config.toml
n_layer = 16
d_model = 256
n_head = 2
n_kv_head = 2
head_dim = 128
d_mlp = 1536
vocab_size = 2048
activation = "squared_relu"
norm = "rmsnorm"
norm_place = "pre"
norm_eps = 1e-06
positions = "alibi"
qk_norm = true
attn_scale = 0.124
bias = "none"
tie_embeddings = false
parallel_block = false
extras = ["exclusive self-attention", "normalized values"]
init = "normal"
init_std_qkv = 0.0412
init_std_o = 0.00729
init_std_up = 0.0412
init_std_down = 0.00298
optimizer = "adam_variant"
lr = 0.00223
beta1 = 0.9
beta2 = 0.95
weight_decay = 0.11
lr_head = 0.00975
warmup_steps = 247
schedule = "wsd"
decay_fraction = 0.907
decay_shape = "linear"
final_lr_fraction = 0.05
batch_tokens = 131072
seq_len = 1024
doc_mask = true
train_tokens = 544900000
steps = 4158
dataset = "wikipedia_en"
Each number is 128 + 24 x the weight over its row's rms, rounded and kept within 0 to 255. Layers, rows and columns count from 0. Numbers have three digits each. The size before them is the row's rms in percent of the matrix's.

# up: layer 10 MLP up, 1536x256, rms 0.0739, rows 443-542, columns 0-63
# down: layer 10 MLP down (transposed), 1536x256, rms 0.065, rows 443-542, columns 0-63
up443 103:138167118127113122134108064179163115123140143113114093158102177134139145100154134134113140130118127131109091093141129166140090111130137161114185118120119107142108129111149113134100122110101127
down443 105:156146128123150127140126136150169140171157163153116128137139116122168142144117167114136118131140141138123137085153126099128135133095132138105144089114109105088117150095092123134176146129104126
up444 109:137142147119131136120117066114144163101078096103174113092119120139128143173160087111123100186132117134144104172134093101113120109116120146130106172149077134105150143123179132140090155128182140
down444 112:146141114173137127151103108121093147113112120155147133103125140090119119093099110119168120151094199149114129139117128163081143128133116119167147116109112156138162092168136107109120130088149132
up445 100:134135176149152139128117121111104101139165089128144156108137122147105107133071144104173095127174115111139126211131206092154113108125105133161166125124109112120149146121110164117087111122138153
down445 098:164140140144103112115163106125194150107126107121115105164112146106109130123120124121126101146119139094171153130095132145133149148105137125136124136134133144135155113078121133158129120136152102
up446 114:175148112180146083117107127151172119130130099114084097140087145121107090126110095099149106152127158106135105151179103165183126154198156165134094152139131120109056175115120136134111154131080113
down446 120:155125081157114121157116144151132099120106087128090087137136144126114123127132129093135155109113120124138140139131124104172124128075089148122175152150109121142133113122097118155093066148138107
up447 103:144057172129113099065137106145128113131099139129138146132106118162085167146162134102141110149106125130123125115128187133154106157179134130121147132108136135093138113110108155097065138115169148
down447 106:142180143091130096154125127147150105129134165106117133113148118127098148093113150139109109125139119126119140088136079123133108107118099137139131147154164146104125116135135163099124140139169145
up448 089:138111122106098125075065109152152142168160087158124128101125152091056138143105144131140106140121141120128089137106145132145108126132114111133152139115110126157098083115133161075152112132098158
down448 085:149112179122120146191145084144107111114094174138144163137088132099133130105139152139109097157117122131140137079099097121145133126113176135117136139119144134101142141144142109129156145099095066
up449 098:126110175127118090129124121089153076117093093123133126119133099115144164161117160134130083133156135113148080177153103208137148118177134132127117174136140127098145129116079125112117135118125125
down449 095:115118139152107116139096150138118102091149102128145090089112155119168150101133137091143120115074103141159133094114126157102104135134129113133140106130131134142126155109097147099162145155108126
up450 086:099087157144184175121137141095129096157119167139150110137169131165106158155132124144142114148120135157143120124187127126130125152133160121129145158090115135138121114140134150111119158139134187
down450 087:121159167192111099128154161109175169140150149093168116162111158136109166098104151084068170118125109120158129092118133114130129119127113142109166120142114131117142128141127118108097133156172171
up451 103:069137148120089155119140109080140148135154121139156115112159114101128111162123124116132105119188151149121106092142176130119087140144141116142140151095130128118102175108113156129115146170126132
down451 103:079149136114112123086143127119137193151141117117133133069132104149179144114128149131183140126172098145137081142114106156099079106123123149154131094106132155148127138131093138153164097177101131
up452 098:099148130113109093147152134103107111158121115120152162144066146120120127133107105128134116117109149162128151090149160168103042174143127114146144144079098110126118124116095102117123159116115069
down452 095:135137109130151083098139125107100106146123091156150104169129119103115122171167111125075121095092116141107115126105113143093108129092104113101122121142161117073101110128090136127125166111141118
up453 099:142130130148164106133144150132112164120132165153165125048127175100110132144133107119078161186107109142154129128106143110144129149134121106117150135105103132127137149124121091133153111153115158
down453 100:123117149140140123130122124156096168133104171124133117138119153102186152118166124160113112148118147114118183120151129110121126154165109141136126133114110167132127111112128107138121172111090148
up454 097:082101152143149131135135159153109160134172106143149160154139112078127093147119145110160065097157104154153141128143135131143132138116107149073165120125127096147116137152106142161147122125086115
down454 099:104096108147080163131124136149110201149138136122122156181103135103141108151100116108146138148171153121121090123137160116128129126138156102133127171116154093136111097170122118113111178121124125
up455 099:105126143129134186132088149155128088161121124077142172135126180112139102191118182128148152126124142135127129119135139125126123099170131140106163096182126107140128119119104092144107119114155114
down455 099:124121141115086127106122131107146076149131128136177129146117082108140150140121106089125130137103090097157157108110106157146132139149124151134144092166159106093149131120089121097119129149150142
up456 092:138131140114160119160117115137182113142115105108124131118117101125119109161153123124123163112141144124163121116148157157133127090137149153179136166161139105125108140080098136132134122103142130
down456 094:141112173114128118127088121107108114140136171112151117131150111099106122104118120149133108106099141069110125179123114118148090134069125116158150095106152156129165140093140156124118131094138146
up457 093:098142150155129160091132165169131136116140120120095159110086145118112137167141104098072094129154162098144115133116110095115134087134130124148124130093121131131092133120142122156121127126102143
down457 095:120106140096135111133142107126109100105082169124137107102151143117143098146109054121125140154125129140113157122137102133197119116135142119158113119140123142155127166069124092133090056134091132
up458 098:027151138124127149097139133150126116131177114125133084118091129099100110106147136140169105109161152133110095106118135112093109126126119138144108127085114097154087120136146112136151118133145126
down458 093:107106160138108150139193140096066120118155100169156131139089141092137184148137124110093187128155211134149115106115188164117127108144111136145153126139131159128104119136134167148129102097148141
up459 106:098114155123094108129097069158131138097127124123101189139177117072108125107154089101153115150110078094135149146128146175158143160129162090082140138116123108110152124130096096139130113128090152
down459 104:133117128070152074152097081130146108111150063178115142150131162094120134141118161128129122117180130124124156119085101127123092116117126116120144143148156097104115069132081115151135130107164090
up460 094:100141109147155085126119121118151106115130101149143130142137116127134148149102127135150176133090098096156148138118138174121110162160106107128106104143115104120132172123131130110124135131146098
down460 088:107118126113137125119091159135094124117121125105112119163162140100115106179131135127125137122122114120080164078130171143092112083119105071167143112149185116165133141070081167120147131122123112
up461 108:146094112144128097125129133165139115115117120085192118130123145160119123116118107103116126138107129167143141146131134140131127118190109114109137166127160125132132167102171129089102101113113134
down461 107:141096115130150132143209128114147186088095151123129109102140144094100139117096125134153157142099101172143165167168115149141150122168146138104113131091134173136154112105110090176139171149124128
up462 111:133130129121137129141116139114168150130135132150130129146141136137119093147121148119158067171142133154147129120145114095148115118173135129116151144123115106123180145119150128105155119119113092
down462 109:100142144108104111160160103158138135168124135107119133113123121133102128088192133130118125126141114081105139080140183109068117137113125104113113070153108100141134095149173145136098169149109117
up463 109:087120110125118137100122069116138124121097088143159108132109137100077121149081141128125134145107071138148118096192103142146136140166123119119147139123095094177113173111121158076139144164181150
down463 107:101177122104128134152166119151141068149104118149096134090144103145127095175157145130094120124174115125056103108169075143124095117132116103156129091122145076120110141139138124122155108104160130
up464 095:134170129159090105127098075134153089129113130125111109152099144127100149124095085123141138137115143112129057131162126122171132206112128151148118133092121121149134140128115115130115097098073097
down464 097:126157134113127102157093067137139146123123138134110132129146133089125151125124113098109113105183175113144163116081119139134132115092155209128097126114105154105145117156141134172101135129121115
up465 103:106137108117107117111110136118162127128132123147126160116096109116079151187120138142140082117158110130144151090096131106126086125151111138145176144102114089205083128097116156101100117144178150
down465 101:109124150106104100145136117131123127128126109124131109115127165115100112125120098107173136082108153154122088159132111121135110132111138115087100116105100080067113131153167150160131115137128125
up466 096:160172124143137105128139086118161106156099105092100102089155125160158129102132134131148103146119138111130140132146153122160131176133135151100115107145117116108146101092115154107145119156142154
down466 097:124110163126115115119089105184118114143130088123126116147103105098129125107097115152114120123150124136081171119161109126163109121137124085096107117084139094139090120131126104149116133088093149
up467 096:108120165123140114121114133169113098114124173124137173156133108082092111154107147085171131159128143128139127125113110144132139171105116132129109159101132133168116207156132113074115174087158157
down467 093:130114084149153128156190141110157116112138084131130150118068136153152088145131141160107090132135122116153134074101133101150092073138197133130112110122135108159157096098149117135128102155138126
up468 095:125105144155136154114132113112124122134137115124105134125189111151144131174106073111166093118133117122138106127126164112170139127133102139114109097137156129145140175127123108145091115098150145
down468 097:131147141119135143115141126131124119120084169159153121124157090116144112130108125096117115126105157102185102192178100099154111172121135159110114070139118163125111093149133133108121110080103160
up469 104:143107152109112094141153113108146094115141147122141127095141105104126107126120124106132129114106105214182106124189118109131136144131140128163163119163132098167148170102087098128112119129135176
down469 106:154116179118160193151197130149145120132144104133144095124084128110135126174135078111108126172125102126135117129096147105084145122152151099126124131144129095166143135111144128126146104107120141
up470 115:091114139120126131134142133156160106138152131138161165148057099133097109142080116139118133141106105113129182132118111121141134103140114139130103154105080099112129117134147130144137147136122152
down470 116:153154151096140133121136109129155044133085105136143119153135060112105166095160180130095144141109132200095132135162134116113101141091126153158131162129119117132132168170195124112136104134105147
up471 097:089148091158142152122130136144094131164140114141127139109147103131093120104165144120139078115224143103120124099116146119171118131132088141168095147127097145133124147146121129165139156104132111
down471 092:141101104135122139149128154143084149145177125121106112100105144125093121124132171151121104077122136130095112110100136136171130135120144111129092120148123177159139155119131129060105126121129141
up472 099:118121113119180105116088133097183128119129101112134136164129108110103103096133116100133112166131075108142098134115130124113137176134113123146167140128122098139133122102093120137135142162134128
down472 102:108127139146109144120120171132138159138141176157180164109072131115085140118145128160131127143127146095159104115084127160098096177167131155118122149149150124112153118165154129117101090158159157
up473 098:118154120113168114135120124131103146151132114101122115127157044110142131112109127103161062149131154126134148131101107108106115139161130104127101131142144196068103122099136137142118160107100114
down473 106:099063098121138137119119147122112110123160105103121124116114119131135138113107141110133136109104156110088129080112142177103133135114128088117102152139118142153128108130106153170100115138096081
up474 104:124121099159119155111110094129129142146069136153119157103107157104132116112102172134109154125110138135173142116142134118121104126147114131122107166152060104114123172131137141105118150145121082
down474 105:127146128081108132101110148130112124165200177139131137102127150128098181128121144109079187108135145149123158092140108124114134095120132114140135157145073084123138076076118147188137160132151103
up475 110:153109110104141139141075094141144139094127149118151122147126120116114102097126168145162127163106143117100116123108089124101133165138109165122216128121147115182109171132133127107140155130084128
down475 109:136161163135154140130182136121076156123165143122152113118139142132152128155095134148145105187107112120143122138136129131162164189139090171158156124107135119144152117120097116122136161133128105
up476 100:123122085146185127122153064104153105138083089160132147093150109131126125131100135145109129133129125137150135117160128154137077179168118161125121152111127167096147094132086176148103112128155124
down476 102:121134129137166138124152137110143142126093141121118085095120105152103134105117130115125150126126149115125174148098111138117147137124135113111157148120135103113135152160112174127060161159152115
up477 098:064102134133129172152103173114137118127158146129097105150123125145144113102067137120174103153125101111125132174118147163136151142119134145128111147080145120113108168118125113130109159122141131
down477 100:124173144132156107186124143169129115130102135147166160109124099142110143148108107110135137112135161138149107144150080107091140109150115124130125115166104090124115113127130111129136130166055096
up478 094:077132141102166155114112123101095164098168120121199156157100157126137126143103152108154126182150116144136118137140115136132115070128127159102134130096141092169082143133153124122054165088163154
down478 099:136134087135121140109120100112117145126125109109174089104120122127103121158104140114146116098119156117137105113154119154156110126089093097159089126115133127106114153140133152174122122136115091
up479 098:140124129172090119108139097110151124146164144146162120109119131145133134150124132138113139143127118100162085143088170126143096118151110188085170137147134140102107094134133090167066160145108128
down479 101:147082096137142110142138105171144131141072143209174110099129106139118125135159106089144169151148100085137116148105104104132161104105151159117173141159119147104144111117092144179070099089118105
up480 101:106102137152129133143120124119149119108124065200149145116092107120117084116117147145158093106167098168131102173113112120154113117131144148140141131146134175162112165115144095134122148110146118
down480 104:134158141149126122138145105108093129073096139081151176105123143158132157113139080142118119121132160124108158172131110163124147130136122118086090119098154187123186061073131105128154096150113129
up481 105:141205106135166141089107070139157095142116147118154144117173164139116072139136091143124146135145144122114119161135133191146138106156085145129094143129119127147112141117165078129134161127114096
down481 104:104088134145147147153114110161113111145153119160135121140096098102142120136166141131111121137114165131127147098138133106128170156157083155141126133124182127122084090139132104130151150154117138
up482 100:096149083114173110099098115152174154200094094116135146160146145111129089107117112119107109136122108137146111123138145116099107120158162160136151152075115131106100115094074148144136112115175168
down482 100:113106117129091124117082099106109181112137101162137086106159073147125159110085102149132146178138129109139125151131102122162141071147136097137103131132159132106141143138079091152122165139108123
up483 087:143138108097113134093064111118149113164106124134114108130115067133101136114141139120131121133156123150169103178123088164126107144162146129119124133130108103171157118092166116141058094133119129
down483 085:127099113102180132115112106162099129098152145175102134133117089172145189129135096130136105144163149142139116111100123131155167111148118109118092091089115089114117161100129115105114100121087133
up484 111:125143190143112081113104129106139104125128178126133171134146088130136135154099106111135098138104090169125121121133154136107141133197149104128187150109094159150141182119092094109136124095072122
down484 109:163103117116131099157136120122102105150111132128126143157121167132126135162140155101139129103153111132114102122124113139169111119125151121149131111151120187112078190162087111125176137158112105
up485 120:100174158116130088115076107180127132149135117144166101152139105119113106176147144134124082182096083150133116114131165167136101100119110135148130106111143084174119113102138117132056110110144153
down485 116:148153099112087115145142171130104160149102118138158123136136152190140151145132125131084123140099098139095081104160121162138113107083144152132144147135134124155116087123100120139113072137116089
up486 098:062095159147122134116103117103121140150117141150127170124123107108094089092111130132170126143105147138155099156130142109123131162119130087119122164138083122116145149127101141094119137133124087
down486 098:149127123155124149168150146121105138100070103096131158123107122115126139132145135100087092103134162109126168118161124079098156122133143135130141121169145138173157105106094082160131128098101106
up487 096:133118123110124124141121097124125098113099174145142111160142129136139154131133137120158129152166101145130133176135138135123123118124141176058147146134134144135089126142159118100085148114174127
down487 096:142134135085149086160158161129126122096134146137121155086117124147131117140113168123143148104110157122134138122144154132150138150095101134156155119060144133146120117138151171163140120145087134
up488 097:123117112133132101103165123138130100163166098149104132119154145152115147120137151141122106130158110139162139119141163109150111130207100133153139117083161106102108138115097143088117131125114093
down488 094:150143159108138133143166148150132146104173135105136098127110106144135123138138138125114117142117130110124167119149134111113129106103118135136121154145154134159150095113127157178111159154106124
up489 095:124146138150096148118146137106126078130121126124147176096133114165135130185125108103097074135089107132152121133111101099158124103141157162132098133105116163129133137139125099083151107170156104
down489 092:127107145104146128117150199157098142128153162119143145160133140172125099124117136098117171132116099181073100117104077156130110120083131102130132106101142138127119119141141145157112133115148113
up490 107:126118112166154123159131071141126115093089146097087149153101093091088122110123151124112177115127117112128133113127137104127111115166127118158098139116104107097114153141080179143082130107138112
down490 107:149159110185115127148149138168149110164118128105122138088145156105113120129091147103133123097099120140097162156155167119109120084140150155132108112165107137115153164123099124076138125123125125
up491 078:172112128157183113141148113130110096111118110105118156114111113149115138162141112110142161107140111108138107112161162132165114088159171141119122126095141133117139113106077151122133127124133118
down491 080:137110182137122119119088149123151127138114118169102101153162126144156143117088126130122084131137133104104124157139066133139166093072114147128151157120115091134111158137144119154145150126088176
up492 102:087118116193172134154139120115138090135126116145120144131142114139087139147124113105120157189111130116129114156156145130147102138128146144142153144131143136063150152122123163153132155132118116
down492 105:141104092114083083132135139098128133163124102137116135148121151133134086180156106143125100098143115139163144100146117102148135149112121112132137106130128120105107110118110130134146112122152114
up493 092:164104123141103104116162089124117122155142096107116127123084121116118101152099137132129127128091134105126111157091148138132121116129122144128173177147113125078139138120111157132142149158138155
down493 094:132150123124106129157147123083174107091157150108173138097131143124148127130119108129168130143121165112138089110104091136131119098117129089114120112108152159101123163144165147078127099131107124
up494 097:163095128125133103085118088115118145158115126055166119134146121149116180080126111126137099169093099130141126113127126113157139146127097157128139154100104101138110111142131155106149101141132125
down494 101:109122137070144127142143137133148134159132106119139130129123109088136121086111131100137116126055117122140094122104135112134148116106095149146103104102107136088108160142142193108135123098134128
up495 095:100105150114147132099097118125152119164135127091120115119129106100116132162135141081161065153170161148143154114126114143127094117114101140095142096130137141139108124112124144129082176149138165
down495 098:140140148128117150105139154078160115095137150165141164083077130149119131149116141116115179141143166139115091159137096132115166137119193143120095135106117123099119113116111113123095113165137094
up496 109:105145111179104132128092136122101095093160148115128120086082126166075169140121125108115104126135146110161157129145155087140087088147127169108134129134138116144140120133114135162158128142101138
down496 106:125111144179157138151160097124111143160100161120144169129099156155167127179097111129109121118102150158133161087115109157118149157091122117094143131110133160121106130080144098119164110106143129
up497 101:095160098072107108107132073125138132120145113133163125110095096108130111136124109137114097173137107161146121108128145132128146085105136176117154127080121119106103135110092135115128092125137150
down497 104:128158155158104080130152153139168143120116120125116123152137138101155084161168142128103194118123133099123167103103136151151097109115128124136088184144161092120115115108133141137142143151117072
up498 100:079114189119103114175128131186148133081130142109115176114105123099124151154070134107131129124100106165151143113136119097101085179135141140164135168105106097172139126130064046118109158117140085
down498 100:131159123071122144154139123148111084139169113094111115107122153158158179161129185125116155133135148135111160136140117125129076136117072115156115105116128120161148160061103112114131179123124131
up499 101:164155100131093133130169147114123134132144119110140123090142081116142081113102150123081132133152102141146099096141117100139156110142076165074106115151103121127098152128104079122129134141104132
down499 105:104138131157112112156127154128172175134088147130129120126103089174154142121148129137169134166164124123189109126088128120114097150175152136096155100074155124145104125134146123151125107189107127
up500 108:095115170151122101109106109106127112128157144147124117092137136128123084132133128109134159129129133119128133117153104122127102105119110125121118111068113146145119134127085138139105110107147131
down500 108:200131148138077089101130144109165085102157098085084169153098150156152125135132121156163137179153120106108120078191144131101113144095101124105162136124099099159144102178098144137093177138125146
up501 097:130164097113119140113137122135154102123128123136174199097166137132110128138108126102157161146114146111096113081111162126139103165131109162154150132097121145155090126120075111102117110095130165
down501 098:113129143102114161121142147104114129110141137081143175093118160150145097069140154081138154114109107159172126111094171093139116091141127133151127164173106181119151154107111172144143086150131150
up502 097:125133122171136105119109125122132143153111109126132121133140123143115121160087124115089173127168065130148135145129091160165097116150088130136120131134089088121119160124137105136081102125139094
down502 097:097109122174121127134126149117161140081061108088136102111109138110116157119139095071101132095117082146104138113097134142147097125129125110106136125148116091117132118094135138170125150103135149
up503 104:084093148115107135124109109178122096118103121114127097145114113146136135147127111125155120146135146129106172091147128187136123152134147150128182155139151108136075087126111126155100111117121133
down503 099:162168118113111121108114136133144186153117111094134123174130179134065128120180126133179122107169157152116115119150141105134086128136127081149133095133189108123112095132173129167112122113122139
up504 097:082144121112083119107145107131134066127088174151139147174060133118124107188113122083126136174129123177195111124149139153157115117109126126090177115109099114111136169133135133135118127109111153
down504 097:138155170123104149132164130118102041180141125163090125141127133101153097148170148144122161183102134181120134112127087138176126128131159087090125112168160127105074134120135159122135142119121145
up505 115:117131156162121114114120103159114161130120178135112117122159106087102106116153140141185135115120118114196145117133113117151143134093118154114132128095154153215165113126093123145109114123097085
down505 112:107136099114132162143133086168125121139107133186181160117124107168151168182137144151134152109165119133112121168126139117124119102176157140123126179139138145103095159110141154106122153156102133
up506 098:108123104138099098094169094114145151100111097125126136085119168151115147148168145166110138128116100115131144101157125153131088178109112126143148161138107110149108129110085150168130124113138198
down506 098:129137144127123112102177109121153090115127094129142079187173134128138102167125139097164096143123150108106136110115097121168085080112120119098137124156126119135076131106137150134118151127158100
up507 099:128108116137095091066094119105119082165078157137138149122135125133128075145124097103151068151110142107119129114106112157121122165135143128113115131120132109094094170106138116105189120111143158
down507 097:133102104112106120182112092139121131140164105150122142111120138165160123155107124113086090146123148157151153140128123117145122143108174123098106145109157140120121138087156154132125117077184119
up508 105:094116099149123106141130136129143094127105144122126105148142141150134154110081145122139135138154153130131111105151119147197120119183130131097153121136108123075133140105094151132146134113134093
down508 106:132097124130101089110116145157116120130086182150134121124126140175128148191090147100102134146122122125142119167091121086121116107114143107131138129113132136103141143120108163103119135124140162
up509 090:126101115141110115094134113101133136167099125111118157096126125147139090108196168131138126153146126143159105125136111138129097132100094168127157133157121103160126098155143106131139142151147146
down509 095:139103130124098109114059155143166115096151126138138140129168136131169127098162146124133120119117155126143137129138124126166086133131155124128104107139159141083123123128102134092153139148102108
up510 091:149156110153120114086128092156157127148120092122183121123135155130108124124121141130173116101123119139171125162143156175161163117139115128107140145146117124131163114106085149112152089122136109
down510 092:120127163140138136104132137151124171124087106080145141146101136112120123100150126099109161132109113140133130141125146115127110138110103129148109145107163164151142120110153119130172156148128112
up511 084:061138158184071128118149114108171128144129109189081193128088112123142164122083092115131182143103143169135135126135146142150103157165112157144132141066113098142116142151128143091112110150096119
down511 079:180115110091105127130102103119097142137152112131114163147154117153132096144115108146155136134105133128085157136120073131120147120120124148160131118133164126128138137089167130123075115100100148
up512 107:123105129181169096096110080108148119151119175151133126142125106094116129144123092092151118108133122135145138104143145139155150151143138136081130102105120104144124136087136129118130136111097139
down512 111:097093088129102164076076113131123119102134148138169149136106128145113102126127138135161138101162123128139144109155092107138158135140103123141100110105146127113152125140142131155136126116109087
up513 095:117144141117089128141098090169147133116117143120123113113116066137123106119150111126136085148107160144156129144099163123152143147123131141122141156086108088108111103098144145168122109127135159
down513 096:134122123144110121142148115157085089107123142164102140122113100178109083135135125112130078161148162110077170075117140127126140110106167118137117100114080131135140097131094112115148066144137117
up514 097:130119186126117147125140102150105126154091166110101190140130153134110116122180078122129111094124087131104144093092133106111085108106120133105165121116135100115126117107151125133107112122145108
down514 099:151154144152151137196110137165088134133190178092108158157118135139142165145109117127118122086158123118118131172144152110131127121130138159097105127102066077102173141150150135111117116126111149
up515 102:092105182126110139107123156131102099141160115134146162108124082138115098125080150127109114158092137120122170108111145129116117134126147140111159127099095113101109126120142154125065115099162130
down515 100:141092150106172149130154131100116086134142115092128082141120094140124139144146150108090127154124148154175163167109119134140074113106127126174095112113110082129128124155107159127152139111127128
up516 095:106136165154149100158125055100118146119096096124101129137143130135133105090154123110156110150127140124142165160131156119131134139113123159171146164154076115125147140115152109132091146108108092
down516 099:116135138133131123102085133120099074110129174100115123127086109141139124171160137126093125142144105124185134129138132171124135124160121095128145136096143087114127106167138113090130195175116129
up517 105:105131111119161111132134143131177111174104113115097099119157151137110165128122112096151133109112136156124136108105129120133121128108125183113159103137104125159141122124168169120107128130120150
down517 111:090103171111142118145119141155116148119088141116075108116106146127131152152158122178121167115116154160144116092137119139069128108129118132170125151124137120053121128208144109113117107112163143
up518 100:122149181103118108128123094179169142174097134130140128134127113152116142136127149124139102135142163148149136131112137159146115134121111123126139121174117115162113130143133101128117148124113150
down518 103:151121139126131138162150130141134151115117126157105092148139120127125123094143088140116132141129118115163146090098108097131110123135108099128131117124101146155150183147119153119127120138061158
up519 098:133172138118083109106129154136129145127117140109121130098121153144126132163088125131161109137086123127131111144119094175143104133108153157132139172142145154158122153105130147083141143136146101
down519 102:136124112168156150134117150142152126143134138101141126128091132148126125162111107071128105139116108176138145137120152171155126110091112153102130134115121112169137168134146046149110150151138112
up520 093:098162087127114123092104072148175110112151121147127115150119126117128098149154143130127146154114132158132125107127130145132115179119136190129144148121114157117116153104097160112140109123167143
down520 093:138134134140154108156120109129118145119095128173154083121148128132132152142074180155096071097183107165098127125145114105183114091107134108149117137151142079156137124138171156125129097161114106
up521 107:131126123112108128126087107113133116105135062121112116096116125128112106149083110114156145131100127113138137112131106149119134147150125134110099151173119129161179128128104094133147156121152155
down521 106:141132109141119153143134098118139144111130112099140180124115124119103141119136196097139123112114108108111082183114148099153188144098139135107122138121159124115105118124142100142127170149125120
up522 098:127148110133121152115119089146162099111114156095158158135091114097132102109131190163142130138131140082155172131137161133118136179135114153077151174162099128114141149104158117099167125104119136
down522 104:116120138117086170129158107160158137099161082085130163088151124127137109132172153089133116131137109148120119111148117153184124122138130097160161132168129112102165133165123128153121103135152173
up523 096:117116093126133103119148119110126098132140111073128142149128149108110165114147135167107124134147132116128133148127135148145122107138104163123166156117101069117142109072096141130125103158161139
down523 098:131135114127182129132140140143096138127121172116152104141110137127147162164115113090114130108143132139124174130136112121120124187188120108128055106143139123128117123120141103127125115145101074
up524 084:131114150153163134117133146102076113086145131078177107084137149137129093120113135149123107145168104165135124108138186109110147131136104092121083188161107092106144118112129144117145104107171163
down524 084:115127111093132189123092165128095148101155158127108126179155185117158127118117133085093145103135103146103115126108135138118088136092126092122146139117135143122112141160119108136125131149129122
up525 112:138117133143150129118091140097129082164154109108138185121122124114112141132090107107144151130162114086128110137174095133114148155130118152131129157089110173146136094126107141075115156125108084
down525 107:133132087124151161104153112113164144124130137137129133141132116166126120144141129114133168120122119122102134131130129107132105127087159128071126137132121146161101119150141063123120102200094102
up526 099:138081150146127086158116126144084136120119154138137143154107147114145124165095136118113086122109126140133088133213127154142128119120093124097158110121110122129115119135097156134124093115083131
down526 099:158160147152114136150097141131169101133128161176141140140144134106113120129135123112128116130125138130121121109180095094184121116120134128149143129098153123115146149104128164128107145120126120
up527 091:096087134151131130116146113138119109144145111134134111149152142099113122111151152116127099136084133149147113137132101139122131156086129141099136136116120095096147122114103143106102116102137139
down527 100:157129160114133170111126115171133121100092173127149133118146140123136113129105151151123181138094192109117116130140156109123139064098135157149132120114125149150139135112142124125161163129167137
up528 105:126133129113156146157061127142089151143106107093155132099139119144097144135130090142160146145179122129131123092126137189157134188162113120132106113146159103138133115127123150122113118102127143
down528 107:114134146117084120145122109093128110166141156153105122137099149124176121132148080098115144144092100159113113131140134140152088145101120114163117140105164161062113141153135166139117115137117115
up529 092:130118148123115133124088112080155073184112150134095134167142144131114112178171110082120125126121190132120127109092146112140113137143110097117143114109135118139095127131161131131142146125097127
down529 095:139125094150152132151129121127131150132147150129101124169097155114130098140171120098125143088115113152128138090137191072111109143106131152098142111125133188161101157124122096118153193128130088
up530 102:095112149163141151126112117142141118149157157135180093085137116092122132147083087121147114201120128129134122143156115101122109117136138180120187114132118102103111102107106111169122109082130109
down530 100:140111082127140133133138126143128134122100070156140118143117124092110164128158073149152134150117167118109083123089102107130146057148119127112118117094148142130134164165110133151071153139073112
up531 099:096124110173160128101120096155152131109130177151128158128137097090095162112128133124139122087156163106138122149153132130160104155154127166140166164118111119129189137121130147134148145130096116
down531 099:155109102126152155125129149152130103100155129131118163174146139120144107122127122120111169127158112122130143103148117107135128116124164131159142133110091134152153160103136144119108171154104118
up532 097:122112096104139115131133130120127139128124149131161135112137121101132148092102124109185168154165080131147115174175122137124113114150132130137129141119149172121150132113138168109128099107130143
down532 103:119131157162137137141115108115137101175101119157115123108161125130109109177131112114116091153135102195137112117118177167136121141126128152112111105145083130144127159173130115161089149125129124
up533 103:103064129150144139150136143137128121141138161114153128125159127127116116159097127086143094147129127114161127144147139086123153116103129111115118148138130136153063170112175089129148127135115162
down533 100:102137066145131098119142188145158153125091122145090127114114099133140151086166124130110149121116137142113139169117147174181139120128125142169103134121144146170135135129131161148118059129115066
up534 095:106129148118114123124150107115169116162128105111157183086153066102132131112105086081162099132143131101142182076159120099138114141089120147069125123118099133155155140130131111138120139139109095
down534 091:133150207132064099141145127121151140118124132111126155146095157140108094097125108157118113146139135133175118126088144087085112104121135121112127147070164121149115153172132136126128133111154096
up535 099:123148114165124129134140121126131160117116086148105104144094139158136132089124099147156127145130106149167130151101129185190144091144121111127116138131091145069130109127116138123138094076097167
down535 102:086164113124176121139127140122084134136101102133140092102108109089142125100122129115130172135140118092136155139146127104142068136128118145142122108141152160145171099091122131129109116100136156
up536 102:097126116108103108133140132109159096129151120133144162085133132102112122156130138111126069092098145137131156081195153131144126108129098138086108159121114128148117118130119107116123094126164174
down536 087:151115086119158099120118160150105139156174091152101147108124138121128146128117127145121073091117162103100139120124128157109143118144159106115115121102075139143152138142114114139146104131132114
up537 104:088142134122136088130121074116161130128149141125136140163151116129155111090123133094136148134086137141134158142149083121137118135140097202117102180173135127119184158134122141147126125114124112
down537 103:130162120139153127139122110127140150083143144138117130133137121189137132117112121156102145161121116138113131134105169131142112113092118122130125147123164122152135139149113101114083123102140151
up538 091:105112087113100161135132157154148164160148156142132178107094126106120150148085148128129126112112117113115186111171138090130137130143135137109145138106097129144100151126097126083103096107131139
down538 086:108122149143158141108110132146147046147159141105131168150120140122131152128149148171140122157103103112142133082112127146181123121106146095163143154138151132121158148122077130108123158144118145
up539 111:100103155166134099142159133109123101106114120063079104129144089108112105146083122085111136118114130137167144125127136190130106164133082146118159129147110133119137128116100144133100143144119126
down539 111:128108117085124135141101117128127107079126108166143129109123161133108158126105149153126099088156163117129145129134153102101141164096159141092120155139141099127118079139148110054156136135113103
up540 106:115128125150135130123103149118140121140103161122095147128094117123091150136075094159130155161137129094134089087163116120164122168118153138144120156132167182141106111107162143156104111121157127
down540 107:094117132127125152111124157140102132091162107112142140115116136133065129169122160160144139161105134116139076096144103141122157140131107092105097099125123114184157109107156186153166141134148148
up541 101:100110133115147148110105140156115097091102135110180147101099127158087071125087142138167102138143140143124137117065128128166141088130118128134111140110138133102105182136162135110106139100141113
down541 106:122157114117097117157119149149138114138130113140121166130114129136169155084132141097128176112130096122144106105096082155109113137133154111119108192085082138125142100137143138154103107139103114
up542 106:086115124140123158131112138129099114139106187150153104147134116074129147135083161103153135119152142164131139139121149115137109151137134123139150180116096104117151131133081145113106174118142116
down542 105:135077117124108133063119107154115171095096124173147106113126110156139128111159158128148145149140144171102117122139108103116113147078138106136094113096155151121129125139181121118191105143166103